{"num_hidden_layers": 20, "hidden_size": 192, "tie_word_embeddings": true, "init_std_down": 0.00425, "beta1": 0.95, "decay_fraction": 0.895, "batch_tokens": 65536, "doc_mask": false, "train_tokens": 200400000, "dataset": "wikipedia_en"}
Each number is 200 + 30 x the weight over its row's rms, rounded and kept within 0 to 999. Layers, rows and columns count from 0. The size before them is the row's rms in percent of the matrix's.

# down: layer 5 MLP down (transposed), 768x192, rms 0.113, rows 609-644, columns 96-191
# up: layer 5 MLP up, 768x192, rms 0.168, rows 610-645, columns 96-191
down609,092,227,186,209,197,181,239,234,175,228,179,182,211,194,157,179,185,189,181,168,254,191,248,188,224,162,237,215,231,182,185,237,147,199,209,291,231,253,222,224,193,246,183,190,154,218,230,224,192,239,148,185,192,192,194,228,254,211,159,172,197,205,137,246,200,184,149,204,235,199,202,166,158,204,190,205,225,199,226,247,232,191,161,156,223,183,195,191,186,241,238,270,216,189,207,229,271
up610,098,204,181,246,215,149,157,186,224,204,219,183,149,227,240,137,183,239,197,200,218,172,203,170,185,220,208,238,263,207,204,190,172,206,171,201,221,235,165,204,201,210,181,236,263,154,203,136,165,192,186,182,162,173,211,223,212,220,227,225,227,203,154,248,199,167,185,159,203,208,176,259,200,205,200,129,205,180,171,227,207,198,215,178,264,193,152,221,189,258,162,211,240,160,195,186,218
down610,098,204,228,188,229,199,212,219,193,213,218,245,217,190,133,261,241,173,192,196,203,207,176,201,173,251,222,181,206,245,256,174,205,188,219,225,186,207,218,192,194,250,221,182,179,192,207,241,235,225,246,207,246,178,163,165,185,143,197,221,131,243,248,157,158,197,246,248,215,201,199,229,166,199,221,242,189,218,209,212,216,224,223,258,222,177,242,150,148,167,221,187,205,203,198,214,238
up611,092,159,245,248,200,183,217,140,200,184,205,243,178,187,239,212,234,242,224,142,191,202,220,194,176,262,181,208,168,209,227,215,171,260,196,203,221,180,164,184,176,230,169,220,239,177,182,156,198,196,215,210,175,202,249,219,229,161,203,178,187,181,155,180,192,137,232,175,189,177,171,196,181,163,211,192,230,191,228,204,249,229,218,179,127,194,233,207,217,200,273,174,174,186,163,236,189
down611,096,159,205,227,216,199,192,224,197,224,117,159,191,233,153,162,157,227,180,206,227,171,223,210,179,150,230,241,259,195,198,186,202,120,261,205,201,183,232,217,137,201,235,200,199,192,210,191,212,216,184,179,136,156,218,178,158,202,209,164,210,195,260,202,220,211,221,217,195,224,245,190,211,225,185,176,196,165,215,242,182,233,172,171,196,133,194,232,172,149,124,216,197,192,192,197,261
up612,081,225,218,189,243,180,161,203,218,200,163,202,203,152,171,182,199,194,187,254,147,197,205,213,204,182,234,193,216,180,234,164,179,171,220,187,178,201,189,200,236,253,191,194,182,208,211,196,176,193,175,173,212,200,192,227,160,210,174,158,152,179,238,153,206,230,216,233,167,161,202,219,201,199,138,228,184,199,122,210,164,203,199,200,175,187,197,230,182,203,207,201,210,164,178,176,132
down612,087,237,228,221,211,223,267,209,210,186,202,216,173,227,263,162,209,199,201,167,189,200,225,196,156,233,212,258,183,194,166,177,216,185,220,165,146,172,169,187,164,160,170,172,233,226,175,213,203,192,193,225,188,169,246,177,210,216,214,133,174,179,153,175,196,160,215,193,204,181,214,199,190,193,228,202,183,189,202,252,219,194,214,215,281,182,232,173,239,225,167,204,203,166,221,223,218
up613,103,188,170,254,131,163,202,215,193,180,248,187,226,252,134,165,199,220,144,208,196,149,203,140,202,171,157,237,228,201,211,172,172,154,142,193,174,192,247,239,148,226,213,195,197,230,202,226,193,163,195,176,166,219,222,192,260,191,181,201,191,196,163,169,234,188,225,257,230,242,203,244,215,171,212,225,190,233,201,206,222,187,256,199,165,156,225,209,225,193,207,203,235,196,171,187,210
down613,115,207,208,212,203,239,223,168,219,199,189,179,173,192,186,226,220,189,177,196,144,193,143,242,195,212,221,206,206,139,176,231,197,223,170,195,187,191,107,182,233,200,193,216,217,160,158,163,172,210,226,174,210,204,171,192,213,118,210,228,225,229,229,182,211,173,195,182,206,188,193,155,177,189,239,253,227,208,172,191,181,203,191,252,158,228,170,214,168,174,219,221,214,278,195,175,233
up614,108,191,235,188,186,254,240,195,202,142,188,203,120,209,134,270,219,215,146,229,218,195,213,195,189,241,193,166,230,198,214,162,212,231,179,181,222,222,197,221,220,183,227,218,196,188,186,145,191,139,170,272,177,213,178,168,97,191,161,216,200,195,189,201,227,93,197,202,178,205,216,150,216,194,190,222,197,200,209,117,203,174,192,214,219,179,221,208,219,148,189,191,238,239,216,208,184
down614,090,202,189,186,194,204,163,174,198,155,244,197,196,166,216,198,278,299,217,169,161,239,250,211,189,219,223,190,207,237,213,164,214,207,160,211,247,217,218,186,200,239,242,201,187,213,206,175,126,165,223,220,191,222,228,247,172,210,175,166,165,186,161,218,213,152,211,218,183,194,193,188,200,216,199,177,175,232,280,202,207,229,227,240,177,222,225,271,209,212,188,184,205,213,164,171,207
up615,104,212,209,191,165,174,226,154,208,177,209,240,184,224,269,247,266,192,224,239,173,211,171,210,158,191,186,276,156,165,179,174,192,236,241,239,173,180,210,171,189,178,171,192,239,206,177,146,162,235,183,197,164,187,231,203,179,168,195,204,181,178,194,268,202,184,273,138,239,160,199,216,171,235,215,151,179,198,197,182,160,158,214,215,177,204,196,190,136,183,130,131,181,197,188,203,189
down615,107,230,204,174,200,182,200,193,208,177,177,169,198,196,212,174,173,197,182,159,208,222,178,135,176,158,206,125,222,172,155,197,249,144,226,122,164,193,175,174,185,175,209,208,191,170,188,208,180,279,275,205,157,175,225,233,91,221,185,131,199,201,193,196,182,180,142,205,219,271,211,208,184,191,206,187,156,177,213,210,231,210,230,190,214,207,172,229,212,179,217,224,174,171,189,211,201
up616,091,186,159,199,141,159,211,242,206,221,203,169,228,251,180,228,173,174,200,187,184,272,160,198,221,205,226,180,232,171,169,185,204,203,182,190,225,241,165,243,238,185,227,193,207,206,195,204,180,212,187,166,245,183,208,263,202,220,175,188,203,217,197,257,217,231,117,191,175,173,211,211,240,194,191,183,119,190,166,183,208,233,169,242,212,165,145,183,248,165,189,218,169,197,186,217,190
down616,073,253,223,250,228,260,184,142,214,232,196,225,182,167,187,185,204,224,203,205,170,189,251,228,224,197,159,224,177,229,207,162,217,175,222,182,217,176,208,211,155,239,168,175,172,180,169,199,249,205,236,179,182,214,184,189,265,163,204,214,188,194,230,252,148,183,257,207,272,246,211,222,189,159,222,193,225,220,251,198,139,179,218,154,191,214,222,206,193,229,205,224,215,186,184,164,189
up617,096,211,271,213,197,187,190,178,203,142,212,209,192,190,234,195,203,203,129,178,226,232,273,184,137,215,238,226,196,173,174,213,183,219,217,211,202,205,156,145,232,228,191,122,202,231,212,208,216,197,133,244,178,173,190,195,182,137,171,232,213,206,227,203,225,186,246,231,184,218,225,213,211,203,217,182,194,226,197,191,202,204,201,219,204,194,159,184,184,226,212,174,214,191,279,184,177
down617,108,160,212,188,203,250,209,148,203,176,160,220,213,233,229,230,176,195,234,178,182,176,170,251,228,223,189,119,157,191,176,246,180,212,103,183,230,152,203,202,229,163,210,200,237,179,199,176,209,243,243,207,213,216,183,189,184,253,195,184,162,228,201,219,143,234,203,167,202,201,183,171,212,254,182,174,221,241,197,197,191,198,231,174,153,189,231,190,254,196,229,174,201,215,227,188,217
up618,100,197,192,183,160,150,164,169,165,208,208,109,140,184,216,180,188,268,221,125,150,240,194,189,243,233,236,250,174,185,197,164,170,158,226,197,208,210,168,193,191,227,197,216,234,186,178,218,183,243,227,174,205,176,221,207,183,167,135,193,238,191,189,195,282,184,154,224,200,195,185,244,233,245,196,183,226,140,246,194,212,191,200,178,156,209,207,204,213,228,229,157,217,186,198,210,194
down618,094,169,223,168,143,220,246,158,211,161,197,247,194,182,170,234,178,191,177,217,221,227,218,253,134,158,190,174,154,231,217,182,230,255,185,181,160,196,222,166,215,199,270,208,165,208,224,194,225,176,131,165,198,197,201,158,200,223,209,164,238,194,145,173,211,198,205,232,242,189,215,139,207,162,209,214,183,250,193,219,145,193,189,248,232,214,216,192,234,209,188,247,169,206,185,195,181
up619,089,254,231,195,152,209,200,171,165,240,264,221,223,231,193,201,214,166,184,148,208,196,190,202,196,212,216,186,204,192,204,190,235,274,205,205,201,257,164,201,234,179,230,184,171,256,199,220,183,143,177,224,198,233,220,243,245,209,145,141,177,216,224,204,229,177,149,157,143,221,218,248,210,207,184,278,188,235,220,182,230,165,232,206,210,169,160,183,185,196,132,192,165,174,212,201,254
down619,101,155,167,208,266,184,203,152,185,117,182,181,252,213,221,153,204,209,227,244,283,178,200,183,181,192,140,223,222,164,196,263,181,173,201,201,187,192,142,189,225,214,217,218,211,255,120,195,203,146,174,220,150,202,195,183,212,237,196,221,237,163,190,209,222,195,207,234,199,238,203,174,175,216,213,155,158,151,235,161,200,198,210,276,214,176,236,180,236,140,220,154,193,197,167,195,245
up620,100,222,234,262,227,189,190,236,175,178,190,174,220,209,207,181,252,200,174,195,260,212,197,217,168,227,235,221,167,280,207,171,166,175,230,189,218,165,193,239,169,179,192,283,248,196,215,221,132,197,224,206,191,249,189,209,195,239,212,284,244,213,201,178,232,209,229,174,207,181,210,190,206,130,172,213,218,210,158,197,207,168,189,198,157,161,193,168,244,183,194,271,180,223,221,203,159
down620,096,237,220,195,256,233,179,187,206,151,159,190,174,180,233,232,233,254,152,209,151,209,217,268,172,175,242,225,200,231,237,162,162,204,235,203,165,222,157,190,255,218,195,217,235,144,176,169,245,211,225,218,241,239,205,152,157,187,140,215,160,196,204,166,183,226,151,214,193,197,261,195,153,231,197,158,190,192,198,204,199,183,149,214,160,130,210,219,164,145,197,205,212,187,174,216,226
up621,101,243,190,167,203,178,202,218,165,183,168,133,198,236,212,226,210,209,212,224,213,157,169,167,194,195,167,182,214,263,174,176,274,216,202,204,216,209,171,210,219,207,201,281,230,195,182,197,196,185,209,246,154,212,220,187,143,245,213,158,223,208,226,207,199,195,210,199,171,200,240,274,239,154,214,208,190,268,159,189,220,206,163,203,183,180,208,194,225,166,208,161,146,190,179,208,227
down621,101,186,200,189,224,189,209,164,184,158,223,189,198,189,232,175,193,229,279,180,203,242,197,174,135,218,208,200,214,257,176,215,173,211,214,189,232,208,193,208,195,190,217,217,226,178,202,201,193,217,194,126,166,177,194,216,202,153,214,214,201,194,231,194,205,207,150,203,216,267,160,213,235,216,171,181,168,165,196,202,280,133,193,223,163,207,176,161,257,197,244,201,209,163,215,213,177
up622,113,172,201,200,198,216,204,201,213,217,233,213,172,177,176,222,234,140,229,198,219,272,189,202,178,176,281,163,218,249,198,220,204,176,144,223,138,246,205,147,220,208,180,189,163,243,200,196,199,203,201,208,216,170,233,247,148,146,219,189,236,182,208,216,210,216,213,201,234,250,176,154,212,219,183,197,132,222,239,236,208,231,201,172,204,220,188,192,199,224,232,163,186,195,162,201,223
down622,121,208,151,206,272,217,192,151,219,208,227,200,170,256,233,152,190,246,188,211,217,214,185,173,182,187,171,196,199,149,226,248,241,216,158,243,157,214,263,199,214,165,219,201,218,214,165,224,170,161,184,181,224,219,217,190,139,230,224,193,221,195,182,186,218,225,189,240,208,134,199,214,158,204,123,220,201,218,194,234,197,166,207,254,227,216,193,195,207,198,181,201,114,182,222,193,215
up623,116,204,194,203,195,158,202,192,211,202,186,201,199,235,231,201,251,157,157,184,230,210,203,241,179,186,185,209,216,163,193,201,207,181,187,173,153,152,187,153,205,250,183,188,200,255,222,166,200,172,175,215,183,172,237,292,225,138,198,224,159,179,205,183,165,237,210,170,243,179,166,214,247,200,236,216,199,235,163,206,141,208,180,167,196,162,201,215,154,179,174,215,207,210,234,281,234
down623,095,194,190,231,209,229,206,190,213,226,229,194,222,205,265,174,201,170,106,241,234,222,239,122,158,254,118,188,220,230,231,173,164,206,233,247,254,228,204,169,170,275,190,215,143,224,210,199,193,193,226,203,214,172,221,223,205,221,203,162,221,196,166,209,193,257,132,228,228,216,179,251,233,255,209,212,226,161,216,195,199,183,143,213,240,169,227,204,204,146,183,240,187,222,148,206,207
up624,102,211,197,193,206,130,270,172,219,176,222,213,199,193,189,223,243,240,189,196,192,170,225,224,131,190,178,208,220,220,169,214,213,158,190,179,211,189,201,168,221,254,216,198,196,249,200,232,208,223,219,204,213,196,159,165,200,222,177,183,216,228,183,204,257,175,202,205,198,170,215,209,231,232,177,145,227,202,163,189,202,248,170,209,235,198,216,189,203,201,284,188,207,230,185,208,252
down624,097,219,243,229,189,241,158,179,224,194,231,219,204,209,238,211,220,124,200,200,187,205,189,221,209,229,221,190,169,185,212,201,215,191,188,254,218,195,239,172,152,192,198,183,144,189,146,201,223,231,143,179,225,243,196,272,173,168,205,214,150,255,209,229,247,246,216,143,188,242,216,205,209,170,211,234,225,221,189,178,250,162,125,272,213,170,175,221,136,174,191,215,232,219,239,221,210
up625,103,215,168,226,219,191,192,232,197,240,164,208,213,214,168,189,215,184,173,193,209,212,164,158,181,310,231,179,174,200,139,191,177,166,204,208,217,136,169,211,171,170,215,244,226,211,208,180,259,193,177,238,199,172,177,246,182,244,230,145,184,176,173,208,198,169,231,194,183,177,256,173,198,207,233,148,172,210,206,192,212,228,202,198,211,199,223,181,237,151,240,231,179,178,234,246,176
down625,101,187,200,195,180,142,226,164,222,193,234,163,182,208,260,222,214,210,258,151,229,235,223,259,262,190,215,188,168,210,196,179,247,232,219,262,223,255,199,232,226,243,208,240,198,223,193,122,170,212,169,224,207,160,220,165,212,198,210,205,207,221,233,146,232,244,205,207,194,221,186,189,222,262,192,172,240,214,194,204,226,185,199,228,223,226,187,219,187,189,189,222,141,207,203,158,239
up626,107,222,235,169,193,187,199,204,181,191,213,198,173,171,185,199,256,183,172,186,170,234,173,175,245,194,195,263,203,229,172,180,170,157,199,237,199,212,210,211,191,198,211,197,174,216,194,217,227,162,197,243,182,212,280,286,265,167,218,175,210,152,190,218,193,231,256,224,214,160,192,156,160,179,186,201,193,182,193,203,204,200,219,191,158,219,211,225,244,148,213,219,185,132,189,234,270
down626,107,209,217,201,176,177,240,202,190,145,213,165,214,147,225,205,189,192,219,159,225,229,249,237,221,237,155,208,169,182,231,194,159,194,209,215,245,203,229,199,154,176,250,198,195,258,210,164,216,257,188,247,176,207,213,182,195,172,227,155,208,254,188,220,201,201,166,207,138,182,199,224,178,237,164,222,297,181,275,184,214,189,194,222,169,254,177,203,230,191,176,210,217,189,214,176,215
up627,113,220,169,201,228,192,195,211,202,239,174,192,175,248,194,258,188,232,170,196,154,245,202,203,210,191,191,275,247,205,191,141,166,201,204,213,217,201,242,178,166,171,235,251,231,230,184,216,192,189,196,194,167,298,182,133,196,220,204,187,189,216,180,246,179,151,208,194,182,184,239,175,197,189,232,154,180,253,233,189,230,196,215,193,214,189,192,203,220,234,218,193,218,111,219,205,191
down627,110,190,232,168,256,216,233,216,180,193,156,220,157,209,201,228,220,195,226,201,172,230,270,172,208,185,224,265,217,200,183,191,206,182,208,156,246,224,243,221,195,209,203,180,222,225,226,191,227,177,178,222,196,187,173,182,161,231,244,205,229,176,234,216,200,149,111,203,206,198,194,227,188,225,212,202,231,189,234,200,200,221,192,214,269,202,167,166,222,175,250,230,171,173,227,234,129
up628,094,172,203,216,189,189,219,135,202,211,231,174,262,161,157,228,191,203,213,232,209,200,166,209,265,226,218,164,179,154,237,139,214,181,224,209,184,176,166,177,184,222,226,286,243,211,232,240,108,225,152,161,218,200,213,254,206,221,211,223,198,187,177,164,217,186,183,246,201,209,194,182,159,160,205,201,220,166,209,159,214,149,181,231,207,199,216,185,172,208,199,176,247,213,240,229,222
down628,091,197,159,199,210,195,193,211,165,192,189,236,241,198,207,194,163,250,199,214,165,178,197,144,212,160,174,202,233,206,207,237,216,197,165,187,212,203,198,244,170,208,224,174,156,179,211,171,286,182,238,211,159,159,180,154,185,232,225,218,258,153,200,208,176,224,239,195,198,229,238,168,182,219,268,212,221,174,234,254,203,224,216,159,223,176,163,224,200,248,209,183,170,183,220,220,166
up629,102,189,219,225,194,152,199,186,177,185,264,216,228,232,164,221,216,209,208,190,215,208,228,201,197,213,191,262,185,254,187,186,231,161,183,205,178,228,234,150,153,202,162,188,215,151,202,195,176,234,283,195,186,181,197,203,218,203,179,190,241,154,206,158,224,181,179,166,236,192,304,195,240,179,143,198,251,160,239,206,183,155,199,205,199,198,200,165,201,252,189,195,224,194,176,205,223
down629,091,221,225,225,150,152,236,195,199,222,243,170,202,175,196,233,200,225,168,133,197,175,205,191,162,182,241,211,170,129,196,243,221,196,179,171,177,156,216,191,187,239,250,159,211,209,195,178,226,168,161,185,156,167,185,146,190,189,183,191,206,207,198,175,274,221,203,227,197,178,172,218,211,201,231,225,212,110,201,179,188,167,186,170,187,119,193,190,136,226,195,206,175,206,222,222,187
up630,104,181,178,219,201,194,205,183,192,195,233,228,170,233,199,243,216,212,226,226,179,269,169,219,220,144,194,184,183,142,199,220,215,202,209,193,189,184,190,176,160,159,190,214,194,196,219,191,235,238,198,172,180,192,215,187,222,217,207,159,167,242,194,236,157,229,149,219,220,139,224,187,218,259,185,252,227,243,192,204,159,142,224,196,243,224,230,138,214,271,246,161,183,177,222,200,189
down630,112,193,194,183,246,188,182,150,209,250,188,229,178,256,222,163,177,208,226,197,170,224,162,170,202,233,153,222,191,225,182,204,185,214,197,183,225,207,179,229,205,197,220,269,172,172,194,113,219,175,167,196,227,175,200,190,214,217,158,245,231,158,164,151,183,225,240,211,180,197,166,207,179,222,238,162,200,199,249,203,140,180,182,182,205,155,205,211,209,204,251,235,148,193,237,151,121
up631,103,244,241,189,209,146,197,181,197,204,202,208,184,181,172,181,138,171,178,168,219,242,161,191,210,210,229,150,231,192,119,167,197,241,244,226,174,204,267,172,258,181,169,129,157,183,217,202,152,132,195,248,176,245,228,195,168,233,232,199,194,209,239,169,233,159,206,252,176,200,223,171,192,213,173,185,221,254,200,163,213,204,224,176,215,232,187,209,146,168,210,246,172,187,183,239,190
down631,110,200,174,231,222,214,170,244,164,217,179,207,160,245,150,171,163,202,184,168,188,179,187,180,161,186,171,209,233,228,150,220,150,142,186,190,236,174,190,262,221,214,211,201,236,159,198,174,206,216,213,135,210,243,237,160,171,253,189,231,215,150,138,147,215,239,207,234,167,256,226,180,200,224,229,179,222,232,155,197,204,227,248,202,204,172,164,216,213,177,180,221,198,192,200,139,184
up632,115,203,166,222,210,213,119,165,203,145,178,175,236,239,240,175,247,194,203,196,186,202,205,183,185,182,206,217,230,185,183,200,256,208,173,240,226,211,239,158,242,146,224,213,219,232,186,159,213,196,199,215,160,178,243,213,198,187,182,156,243,201,183,202,224,145,180,181,200,186,233,151,239,201,195,159,188,174,191,208,182,154,180,265,200,207,209,174,248,190,238,245,225,228,181,204,235
down632,119,147,186,190,242,185,203,196,160,175,209,206,196,170,211,203,170,198,254,214,182,223,257,180,195,190,202,220,206,253,181,192,198,199,236,189,217,236,201,217,166,221,226,204,162,208,208,232,232,185,153,209,207,183,207,247,216,242,167,229,211,170,253,236,201,247,184,189,188,219,239,239,181,189,252,192,192,194,159,166,215,204,251,197,175,252,206,239,210,235,171,226,243,182,207,174,206
up633,102,221,204,174,188,226,186,179,176,187,234,180,243,189,223,212,246,217,177,156,189,225,152,168,191,217,220,213,122,234,178,192,232,192,195,205,248,204,208,177,230,204,199,232,266,238,217,263,174,203,240,177,198,211,157,260,200,181,194,184,176,274,182,226,183,157,241,218,195,237,202,142,195,198,199,221,131,223,181,246,167,211,207,215,141,224,235,174,253,216,218,179,141,217,200,190,172
down633,114,179,227,193,259,190,194,199,179,206,153,203,161,242,213,222,212,230,213,214,152,275,179,168,232,143,191,202,242,226,214,216,243,196,187,244,192,268,180,209,214,214,261,146,233,194,179,218,212,166,242,222,202,153,241,168,237,173,210,236,147,232,203,216,189,202,140,200,192,231,210,190,153,235,250,202,167,191,269,202,154,230,142,143,223,185,227,198,230,240,173,185,217,235,194,177,207
up634,105,234,221,195,205,209,204,206,214,188,198,211,216,189,250,163,218,189,171,234,208,193,211,277,150,286,259,174,167,158,167,203,231,199,195,165,147,213,170,231,206,195,204,240,180,219,218,221,171,151,207,265,204,189,179,239,215,229,168,199,162,204,194,230,223,196,155,215,193,186,187,200,137,181,229,161,228,215,208,171,265,228,218,193,249,177,167,178,223,149,189,220,185,187,193,252,178
down634,087,217,221,198,192,189,192,194,207,197,276,199,207,124,218,166,214,221,185,211,228,227,207,219,174,203,153,210,214,164,169,177,214,160,231,181,252,194,155,170,271,224,198,181,225,250,189,231,235,179,264,287,175,154,189,167,180,245,167,180,165,237,205,217,238,195,186,247,282,192,199,169,155,196,232,181,201,187,206,177,207,190,193,209,202,195,154,204,218,201,174,212,171,193,186,212,218
up635,101,228,197,185,228,245,160,192,182,228,196,154,179,188,187,246,189,199,178,209,167,275,223,206,218,204,191,218,253,239,220,213,216,201,218,182,166,181,161,163,189,172,231,236,155,183,211,227,170,221,225,194,213,201,223,136,252,191,202,216,232,172,169,180,223,186,204,194,182,197,225,171,205,146,231,217,176,177,250,243,202,218,199,205,189,187,230,171,198,225,161,170,135,209,262,159,267
down635,092,195,218,187,157,215,194,155,201,176,261,206,197,226,182,158,130,208,212,194,188,273,228,190,181,198,222,237,196,190,203,174,123,214,216,203,178,177,186,179,146,147,195,170,218,160,172,218,224,168,185,196,232,255,254,209,214,196,207,200,224,222,141,165,232,208,165,173,219,204,184,211,231,184,201,239,202,175,200,188,209,219,184,196,176,168,136,181,191,123,197,209,236,178,150,240,235
up636,097,224,186,201,200,198,205,262,153,239,259,217,191,200,190,204,189,245,208,203,227,192,217,179,210,218,217,192,248,191,230,172,200,233,216,202,187,203,204,217,160,157,155,247,215,244,218,198,195,177,188,196,215,208,238,256,204,233,216,211,223,189,253,180,201,228,208,237,109,175,188,193,208,160,193,228,167,236,182,114,245,193,182,196,203,173,184,210,164,203,190,220,228,158,235,173,183
down636,106,242,149,236,231,237,184,187,198,202,214,141,177,237,233,180,178,194,302,175,163,215,238,154,182,180,169,244,237,234,207,186,224,180,191,154,195,232,171,203,207,175,199,217,200,220,111,204,224,207,148,185,273,209,189,190,194,210,227,165,199,166,174,203,235,207,217,202,226,247,183,184,207,225,163,130,258,210,162,199,201,177,202,225,202,192,174,240,142,170,165,173,219,250,209,247,211
up637,099,231,239,119,217,261,258,209,216,177,247,162,204,202,213,228,219,210,215,142,219,215,200,196,179,157,217,204,172,125,175,157,198,201,211,174,183,236,212,231,173,247,142,234,196,222,225,196,200,165,234,218,240,201,158,177,148,180,216,199,189,214,168,180,222,210,131,192,191,247,205,188,170,222,213,166,180,180,209,175,220,201,216,187,161,204,222,172,218,197,198,178,192,180,137,200,175
down637,094,183,182,147,236,221,180,130,218,250,179,241,220,232,146,153,115,234,160,209,225,179,215,144,196,210,196,221,181,217,208,262,186,205,188,192,220,211,263,166,181,208,208,175,226,200,229,221,181,160,222,173,187,167,234,205,202,203,186,261,153,211,179,257,183,186,122,195,239,243,215,212,214,219,213,155,202,153,141,194,254,137,216,213,190,217,260,207,190,160,224,214,176,261,205,209,199
up638,111,209,168,212,170,231,203,216,119,182,167,190,215,151,260,182,243,287,169,134,183,190,227,233,199,225,214,260,215,285,271,186,174,221,208,164,164,182,196,204,179,200,208,215,171,236,245,205,178,142,229,183,204,196,210,185,173,198,206,230,223,191,242,130,203,220,226,240,207,163,182,235,240,154,161,225,192,212,171,205,189,212,211,180,185,237,176,236,188,207,197,212,227,206,201,195,199
down638,109,277,188,188,191,232,171,261,200,219,172,162,185,163,221,215,245,224,164,212,191,236,167,169,219,153,188,220,223,195,216,245,159,178,157,159,213,146,175,247,179,174,231,216,194,204,202,189,190,218,160,216,208,250,209,194,184,199,220,180,210,239,182,186,173,181,179,212,183,225,180,190,176,201,178,254,238,168,179,196,180,128,204,185,273,233,195,187,224,222,202,139,174,193,242,223,228
up639,080,206,186,221,221,160,264,212,189,187,198,258,200,228,211,162,232,195,203,234,159,202,192,181,202,295,222,186,189,289,237,152,233,173,191,223,209,213,189,227,170,249,191,212,165,171,223,160,227,151,207,251,191,237,190,170,208,261,201,166,216,201,192,212,182,202,182,190,178,227,207,220,221,155,188,234,161,106,182,203,211,218,215,192,244,176,215,210,213,211,235,188,118,165,152,226,187
down639,070,189,212,218,221,234,181,223,168,238,223,214,196,190,223,226,156,200,166,186,180,213,228,197,222,192,209,178,198,255,270,212,189,176,216,187,151,200,203,246,179,187,196,160,190,208,226,230,222,160,137,228,200,195,257,189,201,207,206,169,205,139,183,181,186,235,231,175,172,237,195,170,190,247,174,183,185,184,231,213,114,226,241,222,218,174,247,256,173,191,230,252,179,221,223,162,214
up640,101,171,192,193,230,176,225,152,226,197,255,223,169,201,198,188,209,254,207,195,219,213,175,218,139,200,162,184,198,148,191,221,208,180,195,100,182,197,200,177,218,218,237,163,231,226,161,155,219,226,215,231,170,180,206,248,155,180,222,224,286,225,166,251,203,199,201,210,170,174,241,165,238,271,210,147,215,207,190,224,212,186,181,162,142,224,197,265,259,233,196,171,226,190,248,172,182
down640,127,255,221,177,203,179,206,222,219,214,269,181,180,202,160,202,174,188,174,231,193,222,208,194,210,175,196,215,221,217,210,181,177,173,201,212,173,245,202,156,191,199,164,213,216,188,209,230,206,196,181,222,195,194,178,233,233,230,199,185,199,204,217,246,152,180,228,195,203,197,217,206,203,186,220,239,219,205,248,259,204,172,161,201,111,247,140,140,175,212,162,195,198,187,132,133,235
up641,086,131,197,198,188,164,189,220,240,138,269,220,201,187,134,228,163,265,213,152,193,226,185,179,165,227,219,202,219,158,189,160,184,156,180,165,196,227,182,148,188,210,222,193,226,159,188,203,211,182,187,196,186,178,185,174,197,200,196,189,230,167,212,217,218,173,225,185,159,175,225,175,238,217,206,152,206,230,182,203,214,168,185,172,161,179,212,229,203,228,237,172,200,181,174,203,153
down641,092,235,180,250,209,228,190,228,205,175,233,161,175,264,126,190,182,195,201,187,160,236,182,210,221,143,217,232,180,209,190,198,190,187,201,127,149,219,192,155,180,232,219,200,176,210,177,214,279,225,174,223,161,188,222,202,205,214,219,230,169,220,188,277,163,186,165,176,231,205,201,120,179,196,183,198,215,212,188,271,175,159,175,210,140,178,185,194,134,208,210,138,236,200,230,220,214
up642,100,157,152,229,170,221,177,200,230,233,200,253,129,164,204,207,156,202,198,225,232,213,231,144,197,189,220,150,187,180,200,234,181,192,175,118,202,226,225,251,217,223,165,177,200,247,185,183,129,231,179,136,167,168,223,191,182,209,134,157,212,193,175,182,158,201,192,205,192,173,180,234,183,207,189,243,186,122,183,215,201,211,188,179,173,227,185,205,201,259,179,170,208,249,172,233,195
down642,100,204,189,172,166,197,214,232,218,198,200,163,158,256,208,151,206,254,209,241,196,229,243,189,179,176,156,222,213,190,198,188,156,208,237,205,175,229,234,225,149,180,169,209,227,254,156,204,243,170,199,188,153,182,178,161,209,154,203,194,171,204,156,193,175,205,218,160,215,224,208,189,194,137,202,194,199,235,223,197,240,226,197,169,219,191,204,195,194,174,190,203,243,175,193,185,251
up643,091,200,220,248,158,130,162,228,210,165,272,200,135,159,254,160,183,196,200,212,189,162,202,211,200,176,238,200,168,227,136,218,158,207,197,199,170,209,144,246,204,197,199,200,125,191,211,172,229,255,191,176,173,173,159,198,121,185,151,148,217,154,181,262,215,223,176,195,225,166,160,211,190,198,203,195,167,189,244,197,182,207,218,199,197,209,233,201,224,192,164,147,201,182,137,213,229
down643,106,187,157,232,216,247,195,226,190,155,138,185,203,151,164,254,212,179,180,178,225,234,215,153,173,202,167,205,210,172,203,193,189,218,165,185,233,187,238,158,220,236,216,178,223,222,157,224,230,182,165,222,180,168,192,148,211,235,196,186,152,236,194,216,211,216,222,221,211,206,201,177,186,225,135,184,174,267,202,248,209,259,171,207,263,212,169,224,234,205,232,251,163,155,221,113,185
up644,114,230,197,131,224,148,250,270,169,177,218,190,130,199,231,260,203,215,159,194,200,216,160,205,193,187,199,266,169,207,233,205,215,185,203,202,198,167,212,189,179,221,177,209,187,182,176,210,236,183,243,251,188,209,172,206,182,189,189,199,229,196,124,190,204,219,162,213,216,194,139,230,186,208,203,196,202,179,207,162,222,227,180,185,190,196,251,212,255,220,220,177,261,188,229,219,150
down644,122,175,252,157,199,197,242,205,229,178,234,223,208,196,229,249,191,217,201,209,210,218,174,163,226,186,196,194,228,211,144,168,184,210,260,207,201,178,194,253,199,234,174,167,183,193,201,172,187,213,162,225,227,183,125,243,178,219,189,252,184,168,231,258,162,142,176,214,172,202,146,125,217,199,244,172,203,201,181,188,220,128,233,253,172,185,204,174,215,201,231,166,233,253,207,200,177
up645,092,224,145,222,188,229,201,178,204,179,203,199,177,195,243,206,153,195,220,158,222,227,255,198,179,239,181,242,218,167,201,234,212,207,197,220,213,201,237,234,251,192,229,164,221,224,204,214,104,188,224,157,215,229,230,231,188,187,211,135,205,244,141,248,226,179,256,188,199,177,168,206,172,231,198,214,196,184,165,180,190,192,212,237,169,181,191,167,200,211,231,220,158,143,230,172,264